config.toml
n_layer = 15
d_model = 160
n_kv_head = 2
d_mlp = 640
vocab_size = 8192
norm_eps = 1e-05
qk_norm = false
extras = ["capped logits"]
schedule = "wsd"
final_lr_fraction = 0.0
train_tokens = 305400000
Each number is 128 + 24 x the weight over its row's rms, rounded and kept within 0 to 255. Layers, rows and columns count from 0. Numbers have three digits each. The size before them is the row's rms in percent of the matrix's.

# layer 8 MLP down (transposed), 640x160, rms 0.155, rows 264-307, columns 0-159
104:191105107123135128106143131137141150109120151133130102113135103145095143107114063106116126162109130120129128125143141104154116109153128168153111146099121186103162116167130118149156141111148123125115097134090144124147127115143122128138169137166121138115124098139170107152128139124108140118110156152091159102097101149153118136107131135174085156120111161135130133157141121146153154155170093072094113164134126083169091096083187147111131135134125128105142096095126183146100133131137096
098:099172133122129110119100162150100097133139122097101148158100111086158154170080180142099100116143123092144140116111192103118157115120115167061114096129060126111112138126143177147184147121140125114161116141131141134117105132107162118145117134130126122144116113141124144126062152190126141126107142137133104115141129117151123158122153132109172079114143144119127132154163097143152104123108129141101136135128143179090091141162118125120102144128106136138115121132126138109153113110124144
107:120093152117096117155128115192145114163139130154112116138136126081126123113110190111157144112159127093130133107131151163125137145123089100147090106135140121132125131103117089150120136106147156162120145107148110156135136150131089148136191119191095127099123092139094107131106126176113101115085134108165129133115109180118094135144147134135152138137108088142114129145142142137124119149164153176119179093125128168103105134113112130126111130137145124135128120138183099132099133107094069
106:191157123117129132121066158162102139166119152098115155116165129165156130155111136140103163131095131128170145141121136106116105132126139105127126116144148136117136112115113144142124088143130144108139142118120129135129136135128142117110103152151095122096117181112131138087123097196185131169139163111094171135110157169153115097185165132079100126093148182108126132092175141133119143136117117131107164116120160137137131109140132139122114108079140144105105104120158137098119158128116100
101:193097129133113131134115137147160117102125133132151111106101139133103131101144174151125108135144122150148138120080141122167123111115152110143102115116181138071083124109175140138127141161140107136157153107127076136148104124132134101120138106189093134151157096156105173154099124114117105107160102104152125075122122090147122122128140138135133139094075127159124146098118150164117140137145135118118178173127105142115177109129131127153149145113164143145150119139169135164083144137162143
065:147122142129128134153089129161159158146094098165113150142107127141150125154101141137100162128209119159097179078152114109162110107110174096103127158137143107098130126133136122119140104149099113151118136101117155109145151126108109086120141135086125113124131108133125150102164121202121117151156131158157086106134136100150121126131139154169102114142146152128146129172133137130100090137089138174175134102124098108125171123120121155102126111120107135127169132088146127113131098167122137
085:109131145159131116073173144150095152122131152138138167096155133088115174125124130137101115116140109107132153124121118102108138133121129135137145072104127125126098128160150143113120131149097113116111115087097135113098180143095136108114126109121121131100202100120095075137072091190152140147146123127142172129128126083153097132136140147093120149102148082104135145123072147112157131129097122143121154133169110141139100164116132121111146096089156115112129107116100133117143139094132160
095:130132104149100133106069100168161110128116140146138130166116123098130173111147137153150122119163120122150102128102100145116100143095128112187153126139137154144166154125131138114133182113181102154091136169103128113095158144106130141146114111116143153087151117094128130136129156167103109101116120117118143169137136130109102143138167169141138154145104074131131087137064134164115098123108118161145114120128134120128112094094141121137176144101162149126094128159165124131135082094105138
085:149174093158145082103119113146108139093139145140129150106144146111124149114133084106126118171103116107156133116142128117111149091097123124090139156105120116137138132130146154149119118133158144115151104106092093098105148153119090087131149180134172147155083125105119118120136134101096141162158106157130114138123131131114139116112145159121112099058112112138073142122150140121114144136096179140121140185111157141150108117167173138103161106138137127164110095093120165137128119174082121
070:159137155085112154068132134133135169091165166123154093119138111151138128127148103181143141104165149124132126119138138142155107151131121117110135111110145097120088133157126151057141112126117113137123178108139102099141093102154121133143147161123106106151132152091087105114119157156149148149116093106167140087109137116132135123125147122131177134071110153104106115142127118159070110126165143129126180124091137127159139084143147134139135162080093132133147133091116135128134126112143098
084:153087160117132097120129133145167135158164162096150118102166115168067125102144108140118150123116114095151157147121154158161132146132178146111171158096158120084091087159111121108128133115127128124170117114136129151110118146097105107120097093130112150155138111126116155152128120063155158145138131114109134139140141101142149144108168117110151162128104123096180110166139128120144121140106096108079114109090146121152116088138113132117153080110140075138099114142118141149121119098122098
104:146147134109168126130111116105120097153120116133154134112113119119109092116082098118121097148142157155131117110108149135082172136131126103125143104174133144123143175121111166154135141101143118144132138204146106098146119159136110116087114075154116156115118175135142094133106104173092129100130146145127166054117150102133126130139154114129127141124115126151166123126127194125162122122124122166138095125131135086096154159165161132127136113106090137132126086139136147112076139124099109
108:144113094096129125141135144121153103127130090123101122134112133125123143120081092136107166104082152120139100111139138075138128124161094170090128149142122136139141160152135097116089134110143161132128144132151127166121149107117123157143139173143109108130122042073132072166149152118132141118153141153131113102132070133161163129107134130108156111096120098099183132174073096162109144141109120096172128173120110134095125127138135135107135137124120103128120114142144149137143118156123137
112:129170162149135104116124123105153109147109154083091116098107120084111142147092097090122144159148156119176122102138165103078149113103142139094117130141097098139100100129155112160122147137106173119143121128139113143139115154157085126126160109130124128142124162160153160152118170085142110130133122134144112124137101100121127149163150136144129148120152110151136133125091106125131108128072189081092135149098154081145098125128136143167172097130142150144150138100183120108121129166141120
105:142113160095176118163136151133103130102140137109081122120138112151113142123154128172100125144110128156115124081127138159127134105142143128103085093145099090089143091140084142124131122119160119134120169167140124196170110160134139133158114140115154107134166112133141123158093122106107097119163164152109102071169179168126141163127124139137107115098136120117126118115140132121156100122074079150158116119072088138132123115137160140130108086133126104106124132103124115119118126158125151
105:136094150146112109135125111101121101153133133131108160155148093127108139131146108152088128101159123104173103117120105124133122081127129100118130090116204174065096098134138148133149145095112151132139135103065135135130130126158144168097123152136113130156125139104130155106138140095139092146115129128137111175084112134100126135138160154178152121114127151120097147111135135190172144087133143151116116156120150094131073093096107097163131145143160152135153139154131127124129153119120144
084:153132086121091114139100115127095119110141140147135145173101148083136121131128085167134136140144126116140123131142134145119149133152097150114127135123106085124114126138119132131088127086083073126161152159135104110131155128134147130124074105122127123141162112075135097126144146158121144108075130148123123095138129113106128139136130127136128095112160175136160126089135188104173080120124187169160094151129120134165123167147104144151156160121145157118147120100154108128126202133117126
069:139134126124129130109132166131094137139107113138129170134107110131090118130104140145125130094208185119112143123136135109089118119141104123154099139116151131182145101101118135097162092174136148132142131090117144146125128120164148096146098185135143123131084188131087132117155118163139143139129154111171142127133125109114136129129147127125109100138111142131160125194127122085171142152143210140136094161161109151122123118106154128105119109122154132094124127082118108142149126129097118
096:125139158170130163132099123095109134110144148129168102106109090133138095113103140136149117113180138121119148099139074129135150148136081145128128143163128143126148154182102182106164140117126162079129129133141179122110137123157096132122156152174093094061125129109142137145106115176122111132147098109147116139141111104142135111161125145144169124104126132147089087130142110115140118120151136105140140140094144126127119106103116105110091106132109106140148164191148101114086163110120094
126:129139155155113148116102158134076094174111128089146175106153123121110119157103095121102146156125123107138162166160118092140157096109191122097106129146136099125121096140119182128148119139159094123118153088114122100155139093114156124119154109083153124118088165125111107133162148132151164145124145137162126116127161142110122125111148120135133107095135159128138135090100132180132132087151142116117117092134128162111188138079109110117088088085106106125146136158139149116126144125133116
104:116130075165170102107136107130162099149139139154108150162146109123150122129126128106107151147156151089111117118139120111112154155072150172057132100108097107180116095146108067119141111143152160169135106160140088146139123149129128133129126116111133122133129150163104176104104103122158103133144146138160133131167121140113133102144124156126157167132125161128153130077150131128132156133110141151142135105132137146133135083111186096130119112101169138103058127139108122144118121140111127
091:180096103101129121134136167159153103068126197101091125136108077138131136176117101127135134135118138123131173081141135148105127098105142122108135101156187178138091105105149118126111133140140101176177167154128136091143091123186145121104136144137111124138099141119140141147105129150114173129072118150167096128137093111114164124134131127105135133113100097153119107131159095136117105131165147142139097162113120146126155123147088145138116117122108107139120130152122122121117111131111122
143:122147120126140134141130106119098139086141123130144152108092113077138104138154147064105095145074104097115124182078116135096115174133164174113123154130103109121143133135085107143091088153162090117136097130128150149110118145136093115151107126092132125115113152125093123144131148142133137169184099134130137133129155143117097118118106128104122143150121121190133151104142144137127140145147122122113104127121137085104178161182123082120101119105172107120162129125157137117110134104135168
112:145139118159152094101098187105134106133133117139111163143134102065153122143069149106156132118118177119107098145097127103066157121146092090138119150133144103150144130105107089114123107117156154137146139105072065139164119127100096136152099144160114131187147146141135132149110121133106091176166114154154131145145120134154090151128098106133138131110125145140151147128140147089165136117177129108092125125122130143145138132120106137107117117120140106112083124116104144110118135096138159
103:132124109126143103138124111080151141086100164164130116124079121153132164126151134128101105153144121100133114087177113128076131157148127160115122137128148111125111114108141156167102110104105087111102141082154100158107115152136101112186103144142090136110143121144134127142083161119130120140126129113128133106111132126119098112129141161142146118125109153111111075132173114102133133157106125121141072154164185150177072105122083140108153139122153140151145160133115107142134142126073140
099:149121098124133131109150142151150121124111152136096115117137111156105130168132124143160144092181106110125125148102159179162122137133114151152106143104149122188100173143092074182119125127115118132120114130114088136159130136177103138091128146138144171105136107125177077079116107128107134119150109146169142120124111149133126126116143142098151159102102127144126150171174098150106149170118099131130131111101126109125109159119159154197116131088156148146124138108153164127127115122152124
087:142148174112169134125137126113162146144122169137116100109094117119136161125125119097127149129143154102145111141111117137078100115133099081099161132091185162164096128131136128103112091139124145102130111092123125123137103137114137124119138097118144091118123129131118112129079108134131103135117154199105135108100144098132149130179120116124141119145170120107145128126101124134186134115130141176121088111113162139153126105158142116113140099095165103140118066136160157129078146097106185
113:138136099131115089125126153124111170099137120109118109116143126132070123129110118102089101149112091159143129128126151097169130100113141109151153125144167140109126146118147136126129120148179082100114162106136137120169110163137139105168120114130155127100121107139179135109145111083082122113132112089124132128097148160140130111181145151093154150141090152113104132133116146134139154127106120145084155174181132131148212179135076121146163145163154128125136133124113127120148111110133139
074:139100157135089143141113132183146135121141105174137119109146110127124111122091122147150139105188179138168130135166083113130106110088114095144103132171148115129134118169108106108116108102133110149114128121133140092102129140113130124112133100144132109135144061134105092188130061179141141109131128117146145148161128116138113136126155113115105125126100131120110156152135144127114101130119106109108195158160107130145108120082144087130164146148115153135168110132129100106152151127086097
103:120110108132127083121140126175139120169070125121118147091134131125139153120136145090111119101112077152114110126133148152122145153150122124088101150111124129114162158107155097144118186149131118117110128078139121128164115121115162101136136172104158119140145143117123152138087156138111096132151124147106164103138161153112127154145101093148148134156111174189109135091097127127054101131101094154129143150123154108135169129127122133111120170135133151123135056122157141115166114133110129
123:117086129113165113136179106126124153110151098116119123104128159086164173173147115132155090143124103126157090155137063126079142133094140102109150115102148118136093172111196153121146119124148129103122095123128135121133145109109139127138114150127092140124126101121095159129157177130146174128154103113149177138132118113145145115111153126128148140078114172159162135154099185102162132105145139130126133125140134121152161127100138141140146135104131159164117117135108142105102130099099088
095:149125155116135141106120187129113141127123134173138140100142163117134135132135122145130104126130133113161098120145162147161113140156115117163167128100177155087095123143150119143093094102100101129180156090089136100084137105113119105142090127092115137142130124125150090147184154099088107129134113117108159120144145087081169117124123149097114123119125141110149092158136150165124114147188138112119163161112101140142122107095159128132100164145127171113144112112125151122165135115075132
084:114135101135111131123134134118113128131168191141126149143152111102126146116109160110135161164171156150155138104110132119114066126099149160119138153107124102112116107111135109141141191109148105133099131169097126109150128115143108139119121142082134115134161107107119113121085123134103133095114130154182120188136108116114138162067143143150140146105152127124121117145158139132145110146098140144154092181118164163122110130148141120178141090130105123125121102163189084107136151105170112
115:166151116136059129180096121157136138148135154115109129116135145123149107109125147107086150080113150130099110160108109063121142120130150115153158128146126144127103169091121091120123136138106138156151161187152085097115119151077149110132145129126119098150126151130133141094136130115061121164156119143148098110155132141131097132146125101159117104145106119113146130134122104120078148121150111118094175102132143117136121146161097178136151135113121113134103156109177126169140122162152139
098:113110119108119148120132146138128120094124082120143137107089116116118112086119109124117164139120157151152141089098154100116174139110139152110143148098152145181129140087115065155121181145094129104092141101120143129098171079103122147093151132116117153122126135122137097120151143144141125137127096118124106137106113109092173191089099105157120113143131126124133136169162156110133147108098118141136162175123123069144110149128109130143070102180124135133173098126151127127130121136103131
112:130124086097100123113127137133138176098102107106117118149116141096139117145095114081113109139113139148132134080125137119171112136154155166107127153146112157147130126082132122102095153105103127153111122136086125133134130127116100117123131161141197132152103089125136149120164128109205104175138090131142102136149130126155165112107102104107182143095134142146130147124080134156148119085149136113128118166141148093145127123147135103111192144109126155118117132108145146109171091087106140
113:142129106112082100117141134137131077138131129119086120138131135126119117101095133143118181119147147146113157141112124145096098133136082109162111137089136112136129143117126150152098136106154106103136108110113151165143108132137176190147112096067129117146151140140142097113131136089058112112099133120161130163157134133076141121105096135155121135136140119083123174101106134104158150151105150093125126115132130131122093160110152163106139107084131106131127177082175111163141137150106136
138:122143139146151138177156149133092121159147104127124099111116072126108122143151087178089142136128100133135123088136108120159161136155158118145146126116159128089175126111105129119156142144092116100131107160122132172171110131124127098128133145125133121140106105114093153101127131103178172160120133143114136134092108113098151103105133111086120174155132091205130150129144126130140164099117147126121127131117122132093094150081145101155139138111119113106090169151175165160120101114116119
105:158131148141142091126158121107124155105104111140114150119122106138128099149158079146132132096082132149131098154104132141117135142102058115176110113119122152130118167102120104140141113156118147103105161057133144149126135131150124058115134154120134121176143134165124109111148126142159116131179103100101103157098110125114139166117140140164148094138140161103122112134111136113124092114113146087127123139097155104153126126111139085130137103157064175144126131124110127106181133135084118
097:113109092146138154112121132151155142097093156163120124115089106094117110145097133138172142138091103113122159134125121103132138060099119171112123136144124126164142121097089117127122145145120111117094096143142154081109162119119148174165138124153092112131087132149111122138142093085113177107110151129137132117074124151134090108127099144087114108135172103127101135158123119140136099118150132147116165115123093172173157133128128157095116128123086147188076120142131144117110132111138130
111:136133165129158137117114123116093162107137167158126112179140129102121122109109161112140125157110141134148119135103058120130104091124132129129118116079129133166141148110111093161119148143127146127122103102097144167145137099109131180099116131128139137113154124114154137121109107082150101143121147110147107184143115126115129163157159116158164157069128080127116166098147162136122143123159125120119091172123165143176113178141112093138171170118098119144105129133123100112151159136096149
091:160105121135127132092119121167097120114150165127175139122126152129109161121107117128126125117169154137140102169161139166135105115117135150130107130103138099138130101103118163127114121079111108160059161102146125132126138155141156125107113127119126120116152146116114137122127180103106118166114172098127143116067139099091084079161163152121087138109114106123108135105151130171086109109156149171147110105113140149119134125141101139107150091149140116142109146104090133156145137203117145
101:152107120125146122093135156157099099137115110126115094120083165125128169138157127141115127105124161133130095136109107117098127120112158118149091134169122155133119117143122118111117110124128088174138141100132128124139147123104081148120170134145107125105117121151133168112164125086112142097124093093112181081119118104117143145123071126113116139133122109087195174124150120122127121167138128151144169188108137146157112182125106088131110110117132101087099123075073122128138117103128127
076:133108118133118146091156127090139108128130152160066117110143135165121139093120160166153118105137133125076150151069161135148159098114137138077164152122118141153124097146100131140126121150141097124113158146131145110123149145088121143084130158133123147121109143123137093115051134085127151123135096109106130136102126140145132149143139109140180121093123152102157126079086117176145121119153153092082123122119124079120131140156164134138124105123142107112130109107070130154129143125141091
# layer 8 MLP up, 640x160, rms 0.208, rows 265-308, columns 0-159
086:146120128145144094112093128134132086095108104139130159139143137125133128170120143158171131172117161088118146113160163103099161147138140102155150106109122134135168119168134126141129078074140145141111112116115126116094049129123100146159129173120153174154141121125120122161118145123133139131116135103140106113179143154124131143101107131119114124145126093105108131115115132121098165141101119147084119080137124163148095142120077130088135147096115103080163110083145140152148156108169125
102:085108108111158135152117124143072109138104125140148158125099125117110119097109099146132119100118154156129175125123135089148153096083173092154088164168157129091112096108131131070141120155131100125129130110113156109133096140119100132126102123158100161105122123106131124104201110065149135174176148129112133115175102107104086118118152112104145116103120103107129124126152134128143100119120123130118137114090138124138136151133119118116148110190105129109126097127070128100145114122130115
104:125102179158122156119065124157131133113122113159135135136158160099105109119126139077176168145152151154117128111137097111150147126096132138151158098080140131119097128129126116150113117153105107143101129121148134157168089122135176140141156121122129127125127112106129120096121140095120105124113138143129109145127101188156107167127094091104182128171174106095132134113121136150113110121114119077090171153118155100143126112136148165097159142122153100118132167123148167085141108097118103
097:099106106117142134097124157133127060119101115124119149124116126130102136115093136157178110118145090148138107154114166115146122146094135107083143117164101113107172139123123145099139138160197114162119105062150086109147131138115144138134147156112122140150096167113123104128179115113125139095135143138160117118129131142142065111126146102188146147146162136125133136148141137137076129135128118139149101127158122154155120130163109108151111160132091132117120111178106104146136170157092106
108:159084130105135129116154126123044145118114132116122126083123120095135132108169104105108134122156113105118080150080130096175121110133095173123093139122106168146174147149143171127116105129127133097095102108137135113105144133140136172140118113159111137144098134131084130169101117159166139108122169145136164161127142148112143124139134124120112111101133103131134110136121147102115121112115115153166107174109129146122144193104136102127120095129112188130107104162137102096106141145171114
086:115075126121101179133129139121113094111114139140181146124134109138112122122154100104098127135116120129098089138146129133147124144148145133170134113110112146170106106142128093167114163098125118133120115141112161126085090147140143096118110081117113146153123146111098093131116155126115165133129138106181146109179092121133093098088099107214146086140078155129151125143136096118139131115138111171113128132146160123156124104165137133116139154125140161168124176136161106133142096151145114
102:144122127137158219118112135160111129139116125136107123116120120151112086142097117115147119104151091124139088131124132115117116150155105108093182156125152098152138135154090118139140058156117098112145092106148114104131123090176146151135103135133177118107135135158178124113173126168157162137166182149119089116174091131118149114123112123143106103143136152107150102145143118150133100129130085119131128137146139118125150117131081115157141130130127145135153094129072132115108113124092130
093:103098149112137134123137127141149132106116122142126099171112130162099103145109122144101139101165134141121148110134141157096134162109111110142124112146101146116111132142099138116157124125100123136143145092167128155134167124115134171117135121202174176156143103134137134143077095137109089144175138151152176089103147104111101150170117121133103129176149119118116094147192132149160160138126109131143107115176093080089136133150135145130094143135111143149154108122134150126166143163085119
081:101132132145119123114138151142126132149110088109098128130144141082159149096101117075085114115130141135104137119107124157107136122148125121127140105144079161173132143108121150152106133129116115095138095112121123155138150148093142176150059102149135109145133096125150125125114087134097120138114121147108110165161150146069106137067148132115108139152110133159126167143089153139170173139095081159134148123162133163132094150107134140106113145163176144089130151119118098107151110164128117
088:138173118151107177120135102153144148106112079117145125146100096092134077089154140129087127158110146158126100148103115174152161122146131160137121129118111124143147152096128155086115140150139110128112139137122144164149134117143153162162124133145146128132137128132167146129112110149166138121107141121104136087155139091150147140104139135101138094151116122157132178147085103093103148134141113140159096135121132149095151172130135115127109189199173126127148146139077136104138142099085098
099:104131139095107124152097102129110140102121122110134166109111144173141127151160153141114116125132165147121173140105134155087154136089141133144128147113128092074140163127159104135095163150161125110129096129097103112114137159126106115105186114114174137144138127131108145110151143127126106171185119119147206078118080165153138124116114130166134097149176122141126120153149114114165087126136109131109144124155131148098149142151127110158130107125147079123140154155129127113102148179133139
100:134136122167153130093119104157114134159132127143126121129163112072115115120123114131173092123114125144096145091131110123102154126089130120119116120131131164115131134145128152136111156126107139143137077100100120135116154137163093137121114094128141150117127190116181159149147077146132131131147102096097081177114141202130107156157127132121132144145081128084156132130123118121153124118140126137111133140124134115154133093100093122166088110170135140131173124195129108086139179113151121
103:117140180158102123159145136120119139120098113139159170101142119093131129110141105096129131139125129101110098155163139124152124115157137159089136105111102173163135146124079174101128109183135079175123102118121102161073160124139131127162168117109086111107134186112063146112138155109136124138150084179135115121158119116152109155109142121129123143119114129120149135079157120185106149163119136143119141117140119105093124112145131127141104122152132129139146099132130100135101122151103163
105:137130133119127205139147153134135117123129117111156152072127115107108131145141123154162124125152129129146097102133114143122170150131085092125172099116135144154176167147084174134107124138135133107096080119069151105082120110145140128134109103107117104137090202139138111171131114161114169139147119101125164139116109131067109102135164155100111139107115116137147128098141139152126128137120139105129136116086115141091173127145131119102135135149121169133155142131092145136108165151120126
110:143129134089114118126133153126123140119104129127115098147120130129148131146105082106115126100134147136154139176141158098097135172095135142123135151114135155166129110172158142087140119099132112108140080088099136164107142162111119111084128081106077140107128149150128126148109186087141168135157078129124116086149127107130108149148138107125101140132137144165105165127144155187150144179079127141105138092136141143094173136130136118096129119128096165160100167147120107154138115104140123
086:098130154113211103130143105142146157102116120130140127120143115198160175116090145102184102137128141127133151115118165113109124125087093085159112146148137152144117120108118121145145110141147116129113112097134160141142148144078106109149155143129151171075125122149117148121158084137147128132159107119127152123115110154160129135093131118139092117167133114131128125142139087207084130122100124123079129112161115103108119105094154134114112125127118105149090144116129100135104111163134143
093:117056126118188121139159101098191149139102129131151109090122140075129176139129100122135104134161120091134113162133091137143108164130122092111114138110111090086104130125155124121112097138137190145109107115158110112128130162132138142145148106105121110137146141138137130111132154155118097124091101156054102120110094108139138158118135120093134100110129129117091096147105145114094146147121124146149121076123128141146110159159150134159139132142154137129115138163111123096103078127115098
104:104123093072118082113140149160134147150116111119117160178134133130126156103125109103124107108147121139130124109103155136116108117104142157138111142063145144138146116107163152147060105122130101121108134163123154136113128119124117076131151120123144153169140139070166124116165119116113132125145131120098157166097172181092117191102154129135086099120155110122110118158125162154155096109114104108122151162153115173097112130137116115121138159124128109090147125114115112164165121128117158
122:161126150115112130110094146086131115129094152110140151162161123125107094138155141108128138155145125088129100164142109089152156121145121145104151178126072079118158117100161115123107090131132111125125132075136080103107115091138132142113118120137139104152149204133160106129132130126141105085145148129111143153108118133137138130102139154119099118121145127138152112126140069078097161160104157186131146092160150108116124125145122143113121147111131097091095107106092118150142164135162128
107:080113164100162129131117105119140127121114133118125144139106095102155110128148137152129124095124133091145137118106099086117118179102141122130120134151086149111111127091164171121095148099106120123153057125099129095107158151099137150165114157148118131167114154116115110143117117125119118150191125126118160161123130160161131146151117119119164117107186155097131093121106139111123147155140142165127113143127119106129149130077131174131104104136073113138078168144124112162140140177160134
086:156110133131114134141081104122130146176108075136106131128083164105111080124151155182092110139111116119106139124174144135113130152118102108142137129120136113160166114126126146089100145089112102150131125153133139073115137151126082164148151114129109134075113111150168060087119159137115088111158128112078119132149124151149128086094132070130110160152160145094122107137131142120135129115081148109136127125126110146144160170112109148090111120104150147144129126123139129123151138113126103
114:086094173140148184154141127140125145093145106121130120147102139136129146124115144127154088134131147125103072172122108114111128102157163154135142083106174149139148122177119134129108130094143123103153146124121077124077142155140148142103123141130132091160136148106113164114169149139181131112151134094140100137160123134127167148115149126150104107177136103144097142125148133147108112139093119096114130149154125138129131100150136123125183137159127089187140137172165093163116125092124119
111:108113134174128142098159139148128106138095121123134151109123147145144156170112108155110151131134154125110132112168164156115129183143142117161116129093099115101138117124080122144076131128119149113128116115153134128066176144146135128138090153089148117146121123082098170124128149125156130136106113116097123202175155145124104120121157136152147118094146146125087112133156122121086177149120067110105120112133131147133164131125057119138116159134128098100119101124127134149118134116162101
103:108098160181123103130143142169122119122098109131107139119139127153136138129149129129114136171118098091090138117152135188147117109126128120162142109093150151128121120155110119113128159134154123138128152155146157128128145107135087122122138137170183116127093119101113130165125177180148148121119079155117137115128141234134160156143148097095102116132142123145140123181145143131107106096082138128107173133116121094123138135127155121140149133104120091093120129112118124141076130095156110
090:121091180160123125181130130120119132079131137115124110109159127146161088129124098150093139147113159175153185188122131128116162162147156165108107125142113120128135113106129102097170154141138125134133148135180154093115139131093138104138131109110103150165080155157140140113115103129111172094129115131127139142112095120112150138145136128146117118135161143136168100093117117137140112131090176148095122145125088143122116141089091078101169131146123154112116126158117095138126174137089130
110:135090138138154165129133128160139155136141106145161138180121137164141147140150097144136090157135156136101138136131119109156130105168106139143081145142142115146156138152072085138160082146162141134132144137142186120123140101116111119123096113148139103122106137129083112136161103101103125112130154135128089043124134175093158135112165126141103160107110159131111132127112116101147110082150138141121136157103163113129106140140101147150109133154103133134139159135116123124044119146140104
109:084129174099144151173130150136065127119108142098129152064127126144107150128139139116118082180140161122156111137154112085145132101151121108106124127141125181094150150118141129132132146152132119096124093154104175105124101084142111150104093113125102110134173106126153110093137153128110106139134115116121176141184150138122134117128177117124114134132120137114164166089139144156142106133128123097141144116128090110129127140117133125116102173168104103111147115155079140110162111089106150
102:081122130174125129170125122081099120139108137125084133112131126069155082101122178135143105092123136095109165180127145115099115149101144143123111140115190131157121075099154095117114154131152106100122145092122158141150114139102120122143133096142162114128117147109117145103199152116144149129146135146118142132122163140106128150104134159108096094150114104118148073124137152140117142121148146121110156076111123173119081144125128125111112106117142110166136118171163108135131110132137149
097:098115153123130139161127143123113172163122152154109128100126131136124153144158121140109134100132128111119077144152121182102127115108140108143138130110156107111118112121083121132132127118106120134149173137169178126131127140079139161105161118155139101134202107140211106092074103152124134134105137101116123114164105101151115118151096096106123097133119103105159083147111149145129102116133114164118183107115139149155107102127138140177127133098140128106129139125125095125128160091102160
113:074154126117121135102147120148138136103140105075160158149110166156143153152186136150096130132157132074159131092092095116113185154130104115127162145116128127085104149144127131092114120107106124105112175106138164084124118153149087128153120094159142128134122161116131168107135174110131097115111094150138168074137132125099146122144082136107091130138137112114080107176145100134120136121115124131065133142137115144152100122123110135130119136150112085127140133119132122115106146124149157
097:124109152108134097096121139094125102109154099135132149117135100123093169107149134106181169160145104121104145118126125132174092144094177113161135092132111137158186110137095116137154121181136103111158147098113171099127102131139166084138136127133115140144112142113148150148162109120127146124152153156105077143103097143140100122109129158159108133122138139139157150127147142077146162130086123110158101117082123122159151151125190129105122144129162124131090174112097120135121137148118148
092:110109118142108119136113117128129139088089095149122126102142152144132145121118050112142116166135146125145129142137148147135114112090124161151146087141073126081097117151142121118149122142128122105134090112138117125122131134118132143113159103126137137128085081121125132156119098164157134095164134119097144129205129143144140111110144133106098142161146129113145180136159102150122102130130075158140127107197121093124100117128128120110162170134139160110163162066141162137109108137108089
108:119116111114143142118150135108126142098095131106126107128098128129137120164156076110147116183070097131125137114084113112100117111139135160116150142133135126141142109169148146113105108153140114127099119092140136118113172108124092132172134148159097140155105086130125143105141175110145152109101144144135078097125137123141111145099104142134157148090087071178115126118110153092159187134097125137070176110108126145157117164144129081162128113149125132128161112153113137134164157129143132
102:136121108137120117103125107126138108162059143134134160129105094084120157149138116116089145125130140138131114105119114158132121140111142153131076094106143146133143073163103165134135124107119123107142108147141113148100175115117125128133073110184112147144128120118158092188158130148154084117132096107120160128144170133150107090150109117097123089138137145112147168113107131129139150096155155115144135111132167153094142089132119148102097139137168100086108182143140158117118179143131130
085:131119119137117127152106088142143113192144073156134124124124137126126107126090121107101162125139129160153115099147130126113110126129162097136151142153104110113143112135143161121137133129116098168116111135134113142068156119126162138092155134126131102124090138089143145112131154125160148138175147168130148074179098151126126085096087127130141142141177127107071092115152125107120135125175077114109123118146117085132125145114149129147161127162143142089129136143125182102141093106162173
107:129119107121149148127152150105126133114128124147161126086137146151102112087133142093147128091115122158090122096143136106149108117128152103123129141153145146088132099139142154108130085162125120107150042147137119140127109117151126084100195112132147139158115116098133153126174134112103122121131154117121103131106103172106130112118113135088172134149114144108132098147124148054130124113109118119162119133090174139113135149124142108155092101157120145143139115128097126033142126143102125
100:124149155144156147153134144143087067178138088134101141089158140119130141152120109134101138123138093145129162094133121164115138142170134156159148108148153112108176114114113143121173126124149158112143121176162128106123118160145143109100107126136109123169159111127137111133159122114147172178112145173132104124126128146123138099132098136123124145191127136164066126130135104123166136102133108130146095090114122090097092123128125154153147118109167109131129111119165205131119138113134141
091:124147128136137168129105179092117138145121109118105178125135139120143174133158113085099101147120091144059142122150122144146102111121155118093113128066131108131142121144077152098085121145133116139151113103151149110127103125115140145145124162122170166155083147122129145139109190134160100101139131152141091127086152110097133106120130123095120115139125065125112138126109149139125144139155125187121146141132156109121106079130154128116113159131173130149119091147148119151115084129093136
092:110134126142109158141122124122163171144107140117103140120128125147150130120166113187099095095145156141091099116095081146135125138144176121130094119132135160126136150104144140142135129139120198130164138125110147189202106138158132120137094112121122097142131152122144135120126146142168091131138105138139143146162132101144061116122168106138114130155182134116098134118137124111138165146115130106113122125087098150096067090113080131113141116153136154144140130161139120136122107180137124
112:139081126066134130148114132110135128109117126153151110099155130169098097106150140175129172128134104121094117133131145116148150146101145132109159122116174140139139109147089111122164133106117123147129096124120119166083160113151087111158134133146137122148115143089076156132104099142143122157139108167080142125102094095137128120128134086098129159152124153124150117104110094160119121137106093146158127144089150131139065145139132131165136140181106101145138149117112090157147156149153071
097:138159138100186158145172128113153119113091112106124103083071110092126133136174112138135113136141138129115134126128146143083120109139098098108136172156123118098104132156105128105102109140096143137109056132099079091083159160149132142112113117079138131175121109119110146132131089121161121161139117131131124161137119157129165161131152109114133121107145113120131102130155125095142103167134137099149140125170136089141087197122145091137136111122119105135162098133126147144125138150137099
097:112139127138127109143129150099161113124107073090152097124110114114142118135138083106150137132120116127177208142130167136122126095081158140112107121115093133105118149125155103143118102115159151126122119124121069165132145128095115185093180131112123102101129116089103116118149143121168124145087126105136104115168191110167118150128117119139128144149141112124100100147103145096126147146125108167138129091116123145128094162101137132158155154114137094083140103140127147159139117097146160
079:145163128063126122131132096123109153134088122105156146109120130156226131095127126125103122125100139127120128132132118124081111115162139101120120124182160144209158132127130131114160139101137153119139113132117060156144146114125120114194130112121117096112148092143162136126135124130133127172132132138112118105142125100115088138086120130152147105143136141142087166133121137108158120156096144161101162147118122131103108099111126107142063120112130145127162139120153156124134141112146148
097:129095132138160122114148175071157101145101101128148106118144131157183167126120102117150161109141100107152146152147126125162140129125161124119145148148149164120119095094130173146135140130134198099141141105141161088111128175137111090113095117108110110123113126154124119138172139098135165112114135153088121125118102137095132072105116101114165091150145102209089089131120111129137127107162113133131112122143114114108092147137154141108139101135115132130112141147130149109117092127161160